{"n_layer": 21, "d_model": 256, "n_head": 8, "n_kv_head": 4, "head_dim": 32, "d_mlp": 1024, "vocab_size": 16384, "activation": "geglu", "norm": "rmsnorm", "norm_place": "pre", "norm_eps": 1e-05, "positions": "rope", "rope_base": 10000.0, "rope_fraction": 1.0, "qk_norm": false, "attn_scale": 0.177, "bias": "none", "tie_embeddings": true, "parallel_block": false, "init": "uniform", "init_std_qkv": 0.0363, "init_std_o": 0.0056, "init_std_up": 0.0363, "init_std_down": 0.0028, "optimizer": "adamw", "lr": 0.00153, "beta1": 0.9, "beta2": 0.99, "weight_decay": 0.0, "lr_head": 0.00872, "grad_clip": 0.5, "warmup_steps": 557, "schedule": "wsd", "decay_fraction": 0.592, "decay_shape": "pow", "final_lr_fraction": 0.05, "batch_tokens": [32768, 65536, 131072, 262144], "seq_len": 256, "doc_mask": true, "train_tokens": 476100000, "steps": 4751, "dataset": "wikipedia_en"}
Each number is 128 + 24 x the weight over its row's rms, rounded and kept within 0 to 255. Layers, rows and columns count from 0. Numbers have three digits each. The size before them is the row's rms in percent of the matrix's.

# k: layer 4 attention key, 128x256, rms 0.107, rows 52-86, columns 0-63
# q: layer 4 attention query, 256x256, rms 0.114, rows 85-95,117-151,160-182, columns 0-63
# v: layer 4 attention value, 128x256, rms 0.127, rows 32-63, columns 0-63
# o: layer 4 attention output (transposed), 256x256, rms 0.125, rows 64-127, columns 0-63
k52 117:166149126060082100145119133111078132138130092121095101108164157143139124121118108144155115170165145117180118114117150115127119115123134106137126115104111114129126116125126148137140090133105081
q85 105:125133094139164108093096100109128142133154119137148129127085134144145124133162154156133123133131116113160182105128155114115126136087099140144109096146044171162101099106144131140111134145128144
q117 120:113140095154166110097111091116127146132140117124154134118092138158144130115159148134137113116109103107163179095127162115135120120085088148149142116140051165161088103112143128147132137149111165
k53 121:084147149192168130126113119119130175101109116145134146101166119131142174118102120139155151153101126058153140089116118150099163098150151120129119150133100129113109145143128087152161087115089150
q86 106:100117126136099112140141118118154115113101116114121094155079135138106129078091136102161113134113125107158137155127160142115116127152165137119127174167164107111127087141109130100107145158104139
q118 115:121109132116104116135149129108134116123114114136122096145087133124114121117091149108173118140116113086162135149125157156126120132183179137124129167185149112112110087120105132108127124165117146
k54 124:135068158111129108105147137090112115136147132136174077102119130135150114158112106118159134146092086101162099136116165160138181149145148144111125170152105127108085106139109125139095086142148080
q87 118:160119103137150102130127135142106108117143154149148122103155129128158141149078152133069127126122085141132118150145094179139090112101147127128113127132187110114068083103111129153138100133103144
q119 121:165124098148160095121121151144112116113141152138131118089134141135140137135070157132078123107134093145130128165124116172140095130118151122113100130126155127116082088118118113176150107121097172
k55 121:148070126079143121127120103105171120141113129151146113177092103203086091108141130106134123122127135125135151133106130130118096135110137140158125115075128154141136153165135091172125113101142163
q88 115:155137147109111140119148150088109127120099169138133164121096122145133135138140133160090133088137158147137123127107151136125124088140133116155126162157136151113167099146107101129122140115152143
q120 120:168141163109112155135149140092116117128114150131131155117115134125154179132137149153097093106143150125136105123125143123126114107152127123163120145132135173129154121139110110148106145104148138
k56 120:158152120118107146168141168142141145165126139163119165095129136120128216113134143108141120129193112101081156113104119153157145110172155092118113133119139116169106120149140132169077101123129131
q89 112:151102108106125135158152097087107107110123171133105093128131134108150130139087121128103142091086093090171154127127087110173147142080116092113135136108142097138145167110126159135120137157092106
q121 117:130091109110110138147164107098103105118132174154102106132131142127160143143109109123095144101100102098159177134117086131166148121080105094121121150139141103142146171122107159120110131159089096
k57 122:113074140164121125160132104146085099111128129115095157099126117148165134130147139145117096141151112142104114132129121143140156113090121157141144118154108119150127150125076137094106120125129122
q90 108:098135081121130099158107159127147150117114131133104104105118139133119102141115104102156140135106151108122147123121105149127186098107106134093130123105143165114131126122133096176142166148107107
q122 112:113136055128146108152124166127143130136130124104109117093144184144139115131102094109143123137103133094129139122126110131122168086118112140115109113113154157111134113118128106166137168133103108
k58 114:147064062128164150158121122126105122158158073104124103149119143139141121091087121111128091131106123088151101104138144121123141092135125148151115128157166102100171129063151115112160184164134110
q91 111:142112128164161107143118108126134151103143129140102105137149098117158132116128123116174094158102122103096112093166099151101109151138136142089143101105134147140096163168110130135144138091141099
q123 114:138091145131171124136107090115117151096160127141119077134139088107161122118123142132165100171124142100079118095175094142101082154146142139110138108099151151120105167145114125123165127124147114
k59 120:138125147134129171091121119102120151070143121111116117135127093139116107114120123129116138136103138172116139176151167085129120183146175143127097138102123140112154144099142092130149119128130126
q92 116:116131163113146120133090115108130151127161150076119117135142143121129129085110120085089124128140112125116099090125121120103136097169110138121132099108108110102118104180124185169109136127096101
q124 118:117131133131158105129101141114153159111158136062102136129143152132125119098101131071066126125159122124120100110105122116110146095166104148137117118104099106097123095172133195168106131113116106
k60 121:139107128117138151143136137107150165111121102147085118130120125146130111131100124056107140114176164134093138157097106088141122069119163148100115135124108113133139103134153157092124120109168093
q93 122:098119120142126143153125141137155138113088108186110149131137126109104138119103123135141173122148141140148093106151106137149160142155147131123133156080132144169097119122142110122094138135135140
q125 119:104127114140105144153153149149158128117085101190103155118140124117100134135100124132130165127157152158138101108134106141142163144163130124139136156084139141153101128116165124118082142143127154
k61 125:149092141088129092109160099163124121143146105160085154120173138155121146153129114117152076153148146130122134126113088092132148152170152135100182148140152131148158149116136099137118144125107158
q94 114:131109135151163127086133145160070094135089142152122141108149146158093131166112193129115153120116152161133134119122146150127092129120129115074125125118101126129124121140129066105150108091181101
q126 118:144095126134166127075134135157083115128084156159134110108166131146119151167110201121134167125127150157112152127122145132122070116111131099069121125128117112097121131128112074110133102108191093
k62 120:173093168160124105094129105117148147140096116160154131109135104139125117107129173162180139172130141146114091115119132112152129082091089041113156105121122129104107117137134115106113110109155117
q95 106:143139119132116130123126135117118140134131197135112159151150091113167123144157116147068131147155142138120108122114125115091097110127130110141148102121084165115142148108100121130140107134132097
q127 117:153130112127112137119136117118111125149116198160098153145132075127164112140152108141099142154163124132130108133111122101107100114110122122143166106086103163124131161122103107125143115120134090
k63 120:114132113080153117152079119147141164091128119142095185124132114141150088144102095136092152158136113138159169174118141125129116138119137102167124107089084157115123132128109106124136146100099105
v32 110:173131148136128186106119135120143155106164132129135149095063158091146132153104082106153123114148088152117157126180097120121092132123112097136105141148099127145176124127156104144096127155100102
o64 117:155135147115120176110112134135128159115162129111116135110088150108120116155099103104133128129177077142078165134191127116120091122122119115134117128143090096166185110113156098146100140111093138
o96 104:167139164140131171105116120121124166122160117107122136111064130088136119158093085103145119118166080160090157144197115108116100120112116091129104135133105109167174137116170088148104126129111123
v33 102:135130119142083173113110090130111150120108124135105115100108159149106094140153106153115091111134102130095115123108102150105115119098128090164127068131137121164146123114146126135114121136122136
o65 104:130123108139095177102109078139107155102115137121112143094111166147088112126152124159173097099098081138109105133091127145103125111081129093190159086132136101182122124099152124147117108134107155
o97 104:130123110153098172117113079125124151117106121135101141104106166165106104143172106163148098098112106135111116122087115165108121108120133084168140097134139107187127129122158122136121112134117155
v34 107:139141106107083114149128116127154151065107109119165126134139128104122113142120126096139156179132122107160128103102121167133137163110109116158132119167095085115110154114087117123174110150149126
o66 109:150111109136100129120127147115156145088118120097170152114144133121099125155124111095109173149134099122149124132092124159148121148134104120161109101125093108121107158131104101137164101130182131
o98 104:135131091136074117127115125127127144075118131124158143110163127117114093140111147115141161167102111112145139099093130159145130162130104121161130131156082091109095157128097104105155119144178150
v35 110:169139142112117134111141096169115152156110130119111102138139170119172105105163135107159165122118131146142137125117106156102076139123094111109113139143134155077143163111116144152120146128091118
o67 104:158186143112123131136134083149125174161099129127129125140121147149180111097171130117136161094111134149128112141109104149116110137115109118120117143133144161063119160107113124161124163138103121
o99 110:155200141109115131107129102155122159141126125138116110128138151141174115105183122109127152117096141140142128131120110162106080133110108083115108128132143153070138166115130140164130143126089116
v36 114:111119141144172110130137120087140125155079136130133128128108108121095143113098158166143124088165122146150113112167151121145144132131169098132151109112134144100144143100097148140141116119121156
o68 115:104100134105167106132120135103113129170105140143132129121112123110123119114074152170141117071166113149159118121176129130123139126124158102146141114125133141097170124086089155132121133127140156
o100 113:103095143130158105125120132091135131158097134129129134111116122123110133125077157154137122086172110140156108130181143123149152123122158096132153109118123162111155130093096154135124125130140147
v37 104:167125160127134172114122124111100148126089115118137130111132150133117124160098098167140150141133107123111146086104174146105157142091112161094103141144119156133145114111165177169085096141124117
o69 103:144104166118124152124104112146136106139106115141119134131139145154150126188064107162151106130136118104132133075081150130099135110123139155105113148131102133140146119125189178162110100170111111
o101 100:170111160132124165127112128120123132114089130118131136110115146134126143180069107172136136130145102130117115108088140142109150130127135165097099122143089167146132110111168187163097090157119110
v38 102:146131149161143126160145126116151164107152157147135131132131158116082158124087153157135149154138157171169135175125121102120099104121121092103131168145172096101085120147119147116131114126080150
o70 107:128083137129146132123130126106137160099132147124131130150137147108081141142083154176110125119141145161133103171104112070141080164136145076088135156113190122116087106129120153132118093121074146
o102 100:143123151150148118125133125112155184111127157153133131117133133109090152120033147170130125136146165169156122170120127095113091126129127087113119157124189109103071111129132152113140125141076147
v39 106:117119153112115169122108152131118081096141129094111121115128072113094110079133159116106078147124154126137131167124111138131100111125097140154133164113137154105104159120175117185089128082115151
o71 104:128093128110130144143125133125122036128147134086157115117135094106107111062147156115122100163114150137086146147116109130130089126116118161130143143109142150115106157108172117191128138097103160
o103 105:108077155138127173127135134134130064110130128098144117103102077101118104057132159114126087148126153117126142152132109138102095115116107157140142151120139138110111158115183112186112125104107138
v40 107:089121106141121109133138134111140101092097164126129135108113133099164151109126178096115109112106127124151101162095154160158143148114112153153137119123122130103204154130096130116118089164147128
o72 104:090115102145123125155133114094145087112120156130140131123127151122154149108138173091143118112103110125127113150082161150165152132092122145149123131131122150090208163149076123091109098155133150
o104 110:087106094156132115132134128096125083101107146121134130126122153110157149108122165083122108109107129123145109145098158168154132128120124143134133124129120150106215155127078140105109083150151131
v41 109:110130147106115128121137145131152160109127116123147153113123134166172114125127133112097112138126177097126186126125123146138150124128109104101109141080132066161123168157154105081160155152118148
o73 111:119146144077117129127138162124136146118132128146144137127134142131176070120109118111102115140136192070154177129122107151123129126121106130120091130093132063155099155154178093088171134162131120
o105 105:113140132108119136116130156135140154115116121135155151104121133144175082134116134114088130124138176087141174113132113135150140134139108134107113129086121051177113150154147115077154145149107146
v42 107:148139135145157096118168136137131121143151128173156143155113133164156115196084144125155175128121109102118133137096095134121092100140152122124139139169131147170160109177095119125142185149121126
o74 106:137129168134157088121147156138146127142119118155125123165114139149149132200076145133123152136131092104099125134089111111155104093124157105109129135123129156176154126162104110092143188138155122
o106 108:146145148141150090111148143151126132145152126166141138151092124161160131198058152136152152140140096107103121143081107121130084102129135111120144123151130142195171120163083140095138184150143135
v43 102:109139096114114070139119188138137133125102117138095111113120105172115109134131147144116129126104109125088179154111106120136122140098083149148124150123114112145143103098121114178121121098143071
o75 102:121159074142136083154104165134151131140110117135102125120144130192129101143135156156135119155082100137098151146111126104138103127101117176144137146119114116139152118099139100170136144089171086
o107 103:116148088119108072144125201144154137145104109155112133121129108171114095138133158151150139132094097147087133145113102109142116137097107176156133125119114131128144108103126098180129135092143089
v44 107:148129127135117144174118088124097142121126105124174141129120143138089113112141135089119146112122148115093101137109142125157065104133130115094147177111133115080144110166098130108137106121115154
o76 110:157105119091114142171121109130104145142138087122181144127103147147099129117128123100098140129162158129085122131098136110150093135120137094109121163115143144075124101175105144090114110129091149
o108 108:148107129120104138173120101121093134121128111125175136129109142151104129123122114082119135125141135122083111113110138119159062140126115109117124160116121093079158094170109127080120095129094140
v45 101:125141090108108091074126157145139081090090121122127135076121135130094150115155114133158118106124130100127182133125105121114134095132135110091134124129110141121098129098102115140093142098094128
o77 102:118138103138113077091116140146120098100104105090146114111124131134111139114185134114131117084109114099122150140126108130139144110143134113139137081129095155139103141113071105168085142095092149
o109 102:130165090130102071079131141127121084117100115121120141074127143140102132103178141114150115093108128096109145113126127126116103099135133116131127114121096158132109145098087119165114139102094139
v46 106:102115136147129107103143100149108136090090116130171128088082091109142133091139121097121144130131144136119110149130148125105132132135121145144111122142125158133147150144092142084131125173126144
o78 106:123139135137137116121096074149105112106105121155181124089087118140160146101122118111154148109108128114110110153151152126106101139125119145146114139118136146125153134148098136106119102161150164
o110 103:125100126139149101112121092146088125088092115124151127097093083124153126095143108104147142109113140120107116158149143137117128147121135140150095146122126161133145150142081117093128120170138141
v47 110:139120111107138094150148173142105129074104110116144150104097136071107101170162122137165159178150122129145146103149115106105128108125127139144105159115147177118106145148169149143130138083118148
o79 113:160162121103146102130155160162082128119111109130142125109127129076106114162157136125180182163156117123140185094136122104120129128145104149134115163107159150124123127126171139133130154118127147
o111 104:157140115108152111133152161160100124102118115130142141105134134081106113172180134124177180178153117117145167090147114111104124106145105149137099161124158173114105133131169131162126148117111147
v48 112:121137102129115101118090098135136152145104125183142104117175115181127143067089106090115115102123093142127151114129150124124168139091106138151102160103115146145143105118144164130151144105121111
o80 109:137140105148111075116102122124119151145119118193135112119167129181146136038077122086118082098140100142165146110147135143147176137089105135153133157130128150169148103121161165120153162122107109
o112 109:146156101136114085131099115129122145162106099165151102130158120182138135064070107093126100083133094134153146127141139114138182140095106133159096173121126157153160100110153148116153139121108119
v49 105:087114123099140148169112133131133155161115201126126112130105130096121141143115101130132127076139094138122131154143114129138119130145103083132161136136128181101106101156161124125127149106138120
o81 105:091053102087126141154114117118141142154136175126114139144097130098136157114105112140110135058175083162125110141134112133144146100125135116108154111137140197094107112153150129107141166082138153
o113 105:077053111097138150163120118109162136156132178124122129140085127099128141117101104134114118083164081145108121150134122126135112120133110102127143111120137189108098104158168138112132150110138125
v50 101:115124115114140153129167071129136144122144125086149129098153135118097142127134116152119091118129110124099164140095152129100122154110112089140182133146127120172151119152113131153108126139142132
o82 107:139169122117149155159134066146138118122125115111134135099128136121089118135113114145150115114119103121117174125073131159090136164097112096106155152155148114166189109164092138183124151162134145
o114 092:147159119130139166130169093135151149139115128097140143110150133113093124132114128152142098113115097112115155141081148141117121154115114095125163146114143107183169105161106127174117152153114146
v51 108:152119091125126139127123090103126157124148116162101113122133129143131137116160177121133150132144186112173110117104112111137131161132129131131167125102105097152137107127108124170186145122122112
o83 110:177128117138118118129131114096124129122126110146106119124123105122100140145149155127125131121165186112165132140087087102117122132162146140142167109137101099132145106107144113168156155162119127
o115 108:168124110122139126107139084118124135138131108149122128123135118136142122132148163128129146120135196107152132116103093112133130139150161138140154116139095100125154091126129121181176155140126104
v52 107:129134101129140130149132099155137163159113106128150157133136138125126144160163145092148113133118148120134080108149111118117161115085144104170134145119138110114150141125145133174127133170122145
o84 109:113061099119129117140137096150131140159121103090136156127119143109143133155168158111132102120139140146130071108137151097136130143073136128144134128122114120127133162112159152210113115137136134
o116 107:118105087128151130149137117145157163159109098118149145112142135105138140160177159096146122121128128140141064100146133105116138116079134112164133139109134108112143154120149154175116118148137135
v53 103:155137125124155102114134110108140131097134169147172126141122104139155127087153108144111132161135114107130117167175080089158171144164162138151176144131145136134106151141114125160127130114127186
o85 101:178090136097182100110149128113150133099129172117145135137129104118147154078177098142118143156132107117109109180184078080140143131163160133147159146135135129104136123131097127155138149107136179
o117 105:158123121144166108120142090124133138098126175136153143133126086148133141070159108137116127152153104101119111147194078070139166138163153145143172145145154136122114126123121130159119131105131177
v54 109:085133095135106115111109170123105117150105132146138131159133154135109131091137153156121122131114091109103163063111106111139112116128157113116106140116111128087134089190122103126182087140126138
o86 108:097117097111123098095091158150103108151112146149132131162151147116110113120152161170140118113112082116118153065099123075154104095124138115121111137123096152097122098192116089130180109133132126
o118 109:095144075126114098091105163133113110175119138146134156158130142119121124095127155155129125137122081117100148065090111086140114123121144111117088142134089125103140092196130090117159093125121121
v55 105:143109104107087144099136175121110149100139145098175120166132129124135135107117106110125142127137137131173112123101105108109139133120099111122154139106156127099097146136122095116155152102128145
o87 105:163121092089097134105141163123130136117132125115182105151133121105138131104121095097145151117155148126171140131111084122101127108124105123124132138127165107073111125129116088111141145147120141
o119 104:159110104104097126106148180105142144124125143111170128160138123114151144110090103091130116129133153119168136115100100096103134113118098107113150134133169108079106148125119087126148149128128155
v56 099:141116105108122066100071083100110133131158156133137110124121100115109108125138130129143147130141100141131075120148104147135083145134134084166114116140151128126151112141171155088127177100145155
o88 106:151102087130110100109097107145164119143135141143145074120147108115144126123145099103148141152129092147139131127147112144103084125110123106146125131147179110110145116120169144089111160128102127
o120 091:132055095122128091100093097119167133148156165142139106140149117112132116133148105120139162145132086163133094113164112135118084125135127070130114108128168135126155125132167139095123167121124139
v57 107:115136175131166080152129136097090112131184121145120115118140093186124128116144126181129091098123130104125125091128129125148089135096123138110162127167126139134109102155157132139094090117126111
o89 108:122148173141139107149124153128099100137150136140103117133146121175117150114153130162109114076164149089127135101126122117132112139129130134106169148128141118127113098140165142121091148136123097
o121 106:129130172128137095149132130126104110121169131140111116143158104171110154116165131198119105099131141085130116092117123105140094124115125148102168138147128151120106110157166137125106098115121088
v58 103:086133123170117125119148134114166122126107166161139124096147153131117131091096147154129141132149165102134160116131125140123121143082105163100158116109134146088127184122143138112133122170135123
o90 102:095118133151112124098133128110165144122117164162163118091166149120122133110082147144083142114156181107134152120144145135105125138116113159123151103143114163104157188136140141104125116169137118
o122 103:099124116151111119113121122121174141113118151159144122083139140112117135112077159153116152123166186104106146131128133152117118157089121161111134120132110133103119180129147137106124103158150123
v59 105:150120117141088143161118109101137126086150176121145144157148137124153100150166094099138135103140136115166085126110180148131132139099138115130121157155118089158101160146177137115130122127081128
o91 105:149054113130088119117144094099105130096147174114135175128134146119113126138217130084122122118142129123162100141121153139155109133126141081116122164146123121158101157156181127083117130131103149
o123 105:156075126132100147123126114111131125097143165110148167146145128130138138148204113085149148115145129135167113143114178129136131149109133105115123163141110094139106177162175137085116129137097125
v60 106:137139110125157131140087123146166137101118118145114117079186081107104130152158106165138112150147113155144113106089099141139096123108149094157136115092121099117130112117079096131143120129091132
o92 107:133125096111122110148125118122155136096127108135114120074159110111102107153153142196120087128124104147159076114074130119154099127101178056124123127081102111115127123127089108131108132109097131
o124 104:140132109114143123136105124143173138106107113154120111064151099104100106157164129194140104135152103150156094115078128133148096125096164070135128119094113118130131120123099098125120131121107130
v61 106:103119113117128169144109107118108113141095124127114140098155156161174121125129140140131144149159128146144150138155097117122122103142092157163108128149111094101115107118143121153134154134130104
o93 108:098122105149122149135107129130131122139099122160124120098113145135149116123138144151139128124172159126135142150155087114090110108140106162147114117131107070107090099107132136143147167135102104
o125 106:107140104127135145143115116107128123134110110141112128091124173147160127129131150135133156163164126139152131136155103114123118107144121168143119139134098095093084113121156127174135146141126090
v62 112:092120113107090111094151130135099130106105125157156140162127142118090108097094127121119118109138155159109135098153147098112126149155190151134123130118101106113116089127125151163173123135116136
o94 119:101144087098100140103127114103094117097114151162156127167137148103113086061052131129143103114125153141105120088156116121112132147137163166118130136123091111115123079122109137168159120131124147
o126 108:114121093104098126121135124118106124108099123154153122174133134122094078084066129124133136115155147157128110104169120118121130148145161156110119120127083115118131069122109140178166123137130145
v63 102:176136128125139160126113122147094100102122133119076131152133138086113125137108069120138146149144152144149140110120118083149127108167161096092086116114150152110133124179097137156131099112108145
o95 101:166141112099133152134135140140106112096122133115076154132124122095130126130068096126132147161104184170145130086109131084148151113176126087119102102114154179138144124167100112165123135151129136
o127 099:179155102118140151129106132156089090112112131122082158159135121114114123140100102123151151144120161157153128097102122088151139123144138101101091093131141164120137126192106119165139113133096153
q128 090:161129118129137139158092104147127113155140071132156122120149137136158128124113115107151096133106095118137130118150083140149101139105138176113126113129151096132103151096125115117141110142101087
q160 051:127131130103086121125124090117151104085079154122166081118109099149090122127127069142122119153127166151095139113113141125108118071127125087127136147108109117130142111121167134143119108123159129
k64 059:154111126142121142159113119140137123189148090149166096132148175119182150154098130100134088097115104134116135143140109117161119148108118166116137116133149100145121143107092129116105112144107125
q129 075:146125130105180131199086115103149127134138097128149101117116182105156156070112119081162152137111120103122143109141110114128152165129109146097131127107158129136100157172125159110104150129096128
q161 047:125119113162098157152105130131124160141120173153101145137103096105104121184157131174131114126115116156098124157091182136151092074136120132119133117165112136133141120087129114128162086121115113
k65 053:136120109107176125197138101103124142146134090152138106112091164098158153081124119094177123118099125120113145093129114124131162184129106145130121115094146121150137156160102129123108167115117093
q130 086:104147117108137150125158131121128102114076071124128118117129144167112083138087132102149128099129127122141169145137136124160128148077134145126133133123183091117117097097160127101126148134102145
q162 051:146146136162172124176171110167090164142113156105144133166148089121095088095162100155106101132125150119089117129089120106139117106148117117121119119124132140134107146164099136128129156147167106
k66 059:064127103087131134124150115112114127099086113121142146156109149136114106126115153082103160108106142120121153160146139111161120145072190123125161130135149089097136097126160112106101144130098138
q131 080:094126107140145149122116132116132155112092096126125092112091133118130114099102148100135088143183146109135129106146108113145097134128127136161139107115161109144088114094156152109125170176096121
q163 057:135133144139130130132140115111149135181161153161104130145128125119146163127162139134138107151087136153082117090094129122123100105113098121127157136156171163100131156116095136132195117144106145
k67 056:120130131128143126117092106136142130071055099142094104091110127135096113106119151111077115118154142134108127121155108123153111124121152116152120115120135122123089135100166131119076160119095140
q132 086:097127163119125126116138140086138132144114087124146114111124157137132092135085119106105090117111120130129141123130139148166107147058115138143133117125179121165112106114176145130125174092109132
q164 052:138131137138129145125099111156135160105121084095139122133098142128142119109166151131105163130188131118150153140123087126158144107136111120128150171124109146115129139143101151125115111103140140
k68 057:087126134101150136111122147099110141167118128121162159141112128118126092131104145073105139117101135147111108135129136121154116155085137115154109083114180162165117093122147126143115174096118146
q133 079:123131120111083134108144142135123113118130183110084147117105156136121125148149144118128141118110142114133122132093123093102132085133131073103149146152115147146193162155143125128165145110144165
q165 051:137114116157126131160172083168102107101124123143122127150156078129144104133102140139127104116132103099149126138115106156148160100118133119115172152129143137156090149103152138125129118166115137
k69 053:125137152102094119111101144085139120147140162136080158161083112153139112141132118136143109146111118090143138121092107118106118117127162088141148137130120117099196161166113101113159129106177155
q134 062:137137146121129145092174106096110136111121166115100141175153127135119100139117127128150109078157152114147146162135147105147135077156154126161148146131139094074158119091114138138143107163097112
q166 058:135114133118148167136138139152114121175171136119137158128139093090135167149158200093119132148091129142151121112100126118135123110141112129152130105120144152112089108150089147097147143135108177
k70 052:143146128143079140115086128096124135118112135120135134189121134148099114116100127179108113095180118104178131125122147124130151085150140115105147160152142114078155124097154144126131141119131106
q135 094:156145136131098106120131160132097133104131173116099151131115141124123121129163148170078197149113147183133130141084189160086119099171131094125140187141095151118163109163101105116117117108181151
q167 069:125140115160111089106138138151115117097090090094111097107092184148112102151076125130124139121155114100156122149174119181136146115119160136099143120137114100179110090104153110175101134141131144
k71 062:128124148114104156140145156129099142144131177131138121128142097134145074136159089115110171132126127188127154150101181109089126121147134140101117178122107152110148106169094139110137139137169150
q136 091:128127167123090135129150134124110116121126129105122118120125145142122111121140151146128172134109157141117122099088138123116125145160146103130117146101095158164171152183128121108131153072185173
q168 071:162102105145085101147108168125108134091085092101126132133103158140132150116095138112108148134167113110175113136149084142160173119114156141092113115135128099143113082105139126152088122141106159
k72 062:096105150097104123137144132123121111151129137113123116126121108156123108130139137081135162128109152134127155148098112123121101144144115123138130139121095124148162171139099131133138143088181172
q137 073:106133122120158133177077137109153149106095086136129091109094153106143129103116130098137153127148124100150124129135127123124101146126091130126109121138130099175106114152134110126102111155110092
q169 062:103148107135114102100063152151129107115119110118122125068143162146138107143116095152130110140192136129139105136138167162106135116109117108112120111140081082146133154133165074165126104135155121
k73 061:126124130122112092171152111115131170108134122118107100138110143068125151085152145079161194138141140122125129141133148128131094158119084132104123112112121083123117099121095116124114157152093125
q138 085:154137146155116136116137170122090156138073172140110191164098119131121131121144104138162187119129137153127127130112162105111151119138149120126149161083111152127164142163121085115121140122146138
q170 072:112101130159105132139158141112140114134107119156131137127154094142133114147120121116144140146095126116102131101135135146167140106144130110141095133126195147106110112086122152105139126118072175
k74 066:124122130120074136139171098113114130074081177169094104130109083155130076128146105158141144115091112152146148139098145106079153125154138144114161152084100142120150144133130159150143146136153110
q139 090:141122141131109124114116128134138132131182167123119146115130118140129130160119127161119120134111115135118131148106087136169125118120107104105164143152112160103139166117140113185163133130136139
q171 063:064096133093116127174106113109115148146147136121114148117104167143104105089143177147146168135101133123122108120099120113161099209171112136107117138112098166166178190107146064129123152125144177
k75 068:133124127152118106094129095146142105160163128123145132089173105137132143180095136165106103134134086131100158145143116105163120102124068123145129099127133106114118144095155134177162105110119099
q140 069:109150126153154163117077118130157130187086168148124153154121153113104142112129098119130128183157111160114112138143197116098148108132112143137100149109142104091123111116107097143148121145129133
q172 082:123114134151190141142099142092147140135153144182140158130134097137121121139152149155133130111072108138087121099139161086106105117138086134132143147116164157096121151125119121095182139099128121
k76 067:129150148122112148153077111105147135144107105151137138161137113128109115132102112160101092158123118123136119111106172118101129123112183120084109137119114156118131133153163145157069110130136109
q141 091:129142115128084135125134149130141147140143148092096152146078131138092150096172113134153142147127131154135136110106150109117157110148133119142144173105089147125180154159130125143160175110153163
q173 077:107108139090084098141108130113096173124152113107119095153079136177133112139104133173114167128127082129118106101112092175118123138088163125165153145144146150150140115169152140162100130160120169
k77 076:115154153088149145119168099119157119141135122138128159146066095164094121125148089105184179140138143114125183120100141082091114112120120119147117193128121121125161165152125105151188136097167186
q142 080:127135136146141113076119122133095121177144098065146167097082086127107134143172153183093115169133145161116090112120150094124096106130100138169142145122095159109159156146131125112153155111179121
q174 091:161155149147143141083126143125164110174132139112156163114087098104118146126173122151112105159117125160099117158108147065077125113152068137129124157122046165099166176144136103105155107122165130
k78 107:145155142193147143136090117132059160094137100076115190130150120148117164129120164184115114154114123117155075079124118146137157141126102138148127122158133167105161114129121132079125172126156133
q143 087:148147167135120156109147152127151120146117142105141176123118096138154125105150107150109150137127151192108059158110158118103124098173125161170136132127151154108136085187105119125157129139173119
q175 087:145160148113142188127151120119173112144139144140156157093120095080138145118145125138121111107142140160107127147129157103100113074194088137172132134095150130084126112154105155122156148151123126
k79 075:122176143158115120172087190136125134136146110133150217134135123083119123135097141096083135161098108143131130124138128149122141115130135139169100105174144144115129120149110129122121117145102091
q144 101:165166162126114144123125155073162147148160140106156135145128114129168136089166078112087106163180117169096078067112115111096147088153130167137116107130121146138149108170145141179106136138151120
q176 104:121125140090103131121124144093129126134147164105116152133128115159137147126147112137132140113174097149092070085088137139091137140174174153174120126127130144145168103148136137176127145139165158
k80 123:167174143104102146129111157102120107163143131144153167128093138103115209130149122111119131118204148111105139125109116137150122127151109096119097133116129129175117111184146161161086108155169124
q145 125:123155098148131109124104118108162161146163136133133141135114097135140104094170058131116140180142112140125141105116129123096168117115112159123130140112093156137119150125150146139140122156102119
q177 105:105144097141136102140119118133138162143142134128115099119122111151139085098165084122132146171138103130135137109119130128118184116109119161134146121114115141114098128106151148135126137169073096
k81 107:083155115127144148139139123118130151123175125158132157170122113095116084093120106078075164112082148146111169120108093119118120117113128180152108111136128143124149146114139134115192175135123157
q146 122:133110133136143164115141115126111113102105128138112139107140149140134155137120156151105105090086146118137164089122106136154138129104144101095126145129106137142129153128149126121120129115134129
q178 111:127108129119153161100145113113106121103117138146115093112130119145135138145125161164137124088096125106150172088116119145168129115105129096114139154130106141145146170117137127119131147113136141
k82 130:123138140182129157167124138164093146096114133131120197123166120113130144112148163098124106136147166124071115095109091109142121104123142111115125136162111138139125146152113124103107139111141107
q147 123:088099117131095142119139144123124128105102116160123110124125095134128118132150124168163143169078138137126139142156147172167127127131168126146150150149167139155132154126121089112135143156122143
q179 123:094107104118093145126152145136145130113076120168124090099107095141120125133127107158170144151109125142132144141154152183141114142121169134133123143144165119155107135127126090096146143146125138
k83 121:097094160127105110086137108129102104138155146130137116124148081152144162102140129161172126147092118135123127109141101149157157142111108111143119134131172129145150161112097077141139123168111183
q148 129:130125141128069119111125118147114087123148131102133130137136111119119079160142121139145110149114133096123114141123122120127113158104170105120165119137164106111162168116127127100173100139138104
q180 121:128125151116081129108135141131130092129143119110115120153138116132118097159133122100165112121129141078108131127111102116140140145119163107125171134131170095117177175121145127085180110137133126
k84 134:144147121143091128142092137124076091145132119116173147127109116074121063131141108135120157158115108138175109138136183133102102180120110100154132123131124124089117107135117129124167114143128069
q149 130:142109084120117117181118149146139105122197153109140120161093134133108104107104110119113144079117084091144123190144086121165149125159148134148130164158163107147130142091106149153104116162118129
q181 118:153123074112131112192124154135157106110187134106140098148118139122124135092092096120119133089128066093150122166153068110170155131155142139125107152144180072123103120091094139147096128178089124
k85 130:105058103153128128134147109154142079131128144092144129141076128122103100126157116109076118052119117153123121140153140140125083176108119214122147123127155149150156152140113123123126148112161141
q150 126:113112124098102125163171176100106113142094108152128107082162140141117141126140132138133180115118109140148112119108107134155134130110136141151119101143171104142163100166119141107126161139162134
q182 114:108122130110105144164137170095132119134096109164126095112165130151127130114150099112119140127100114145144119129097101122129143107130087138158131117137155113115175105174109127111138151138153111
k86 131:148084133153123088124172123064096105155111119147145129095127153098132172092157176155138166102164107141138100098118139151142152113113119132114153064156155089139088095140141171101143174141158133
q151 137:153128107112105153151132146107100152116124193117116147100153147142163126160125087144042117109126124122132128126136104149173127077061108106155135086118143126120148140105096124188157150115084099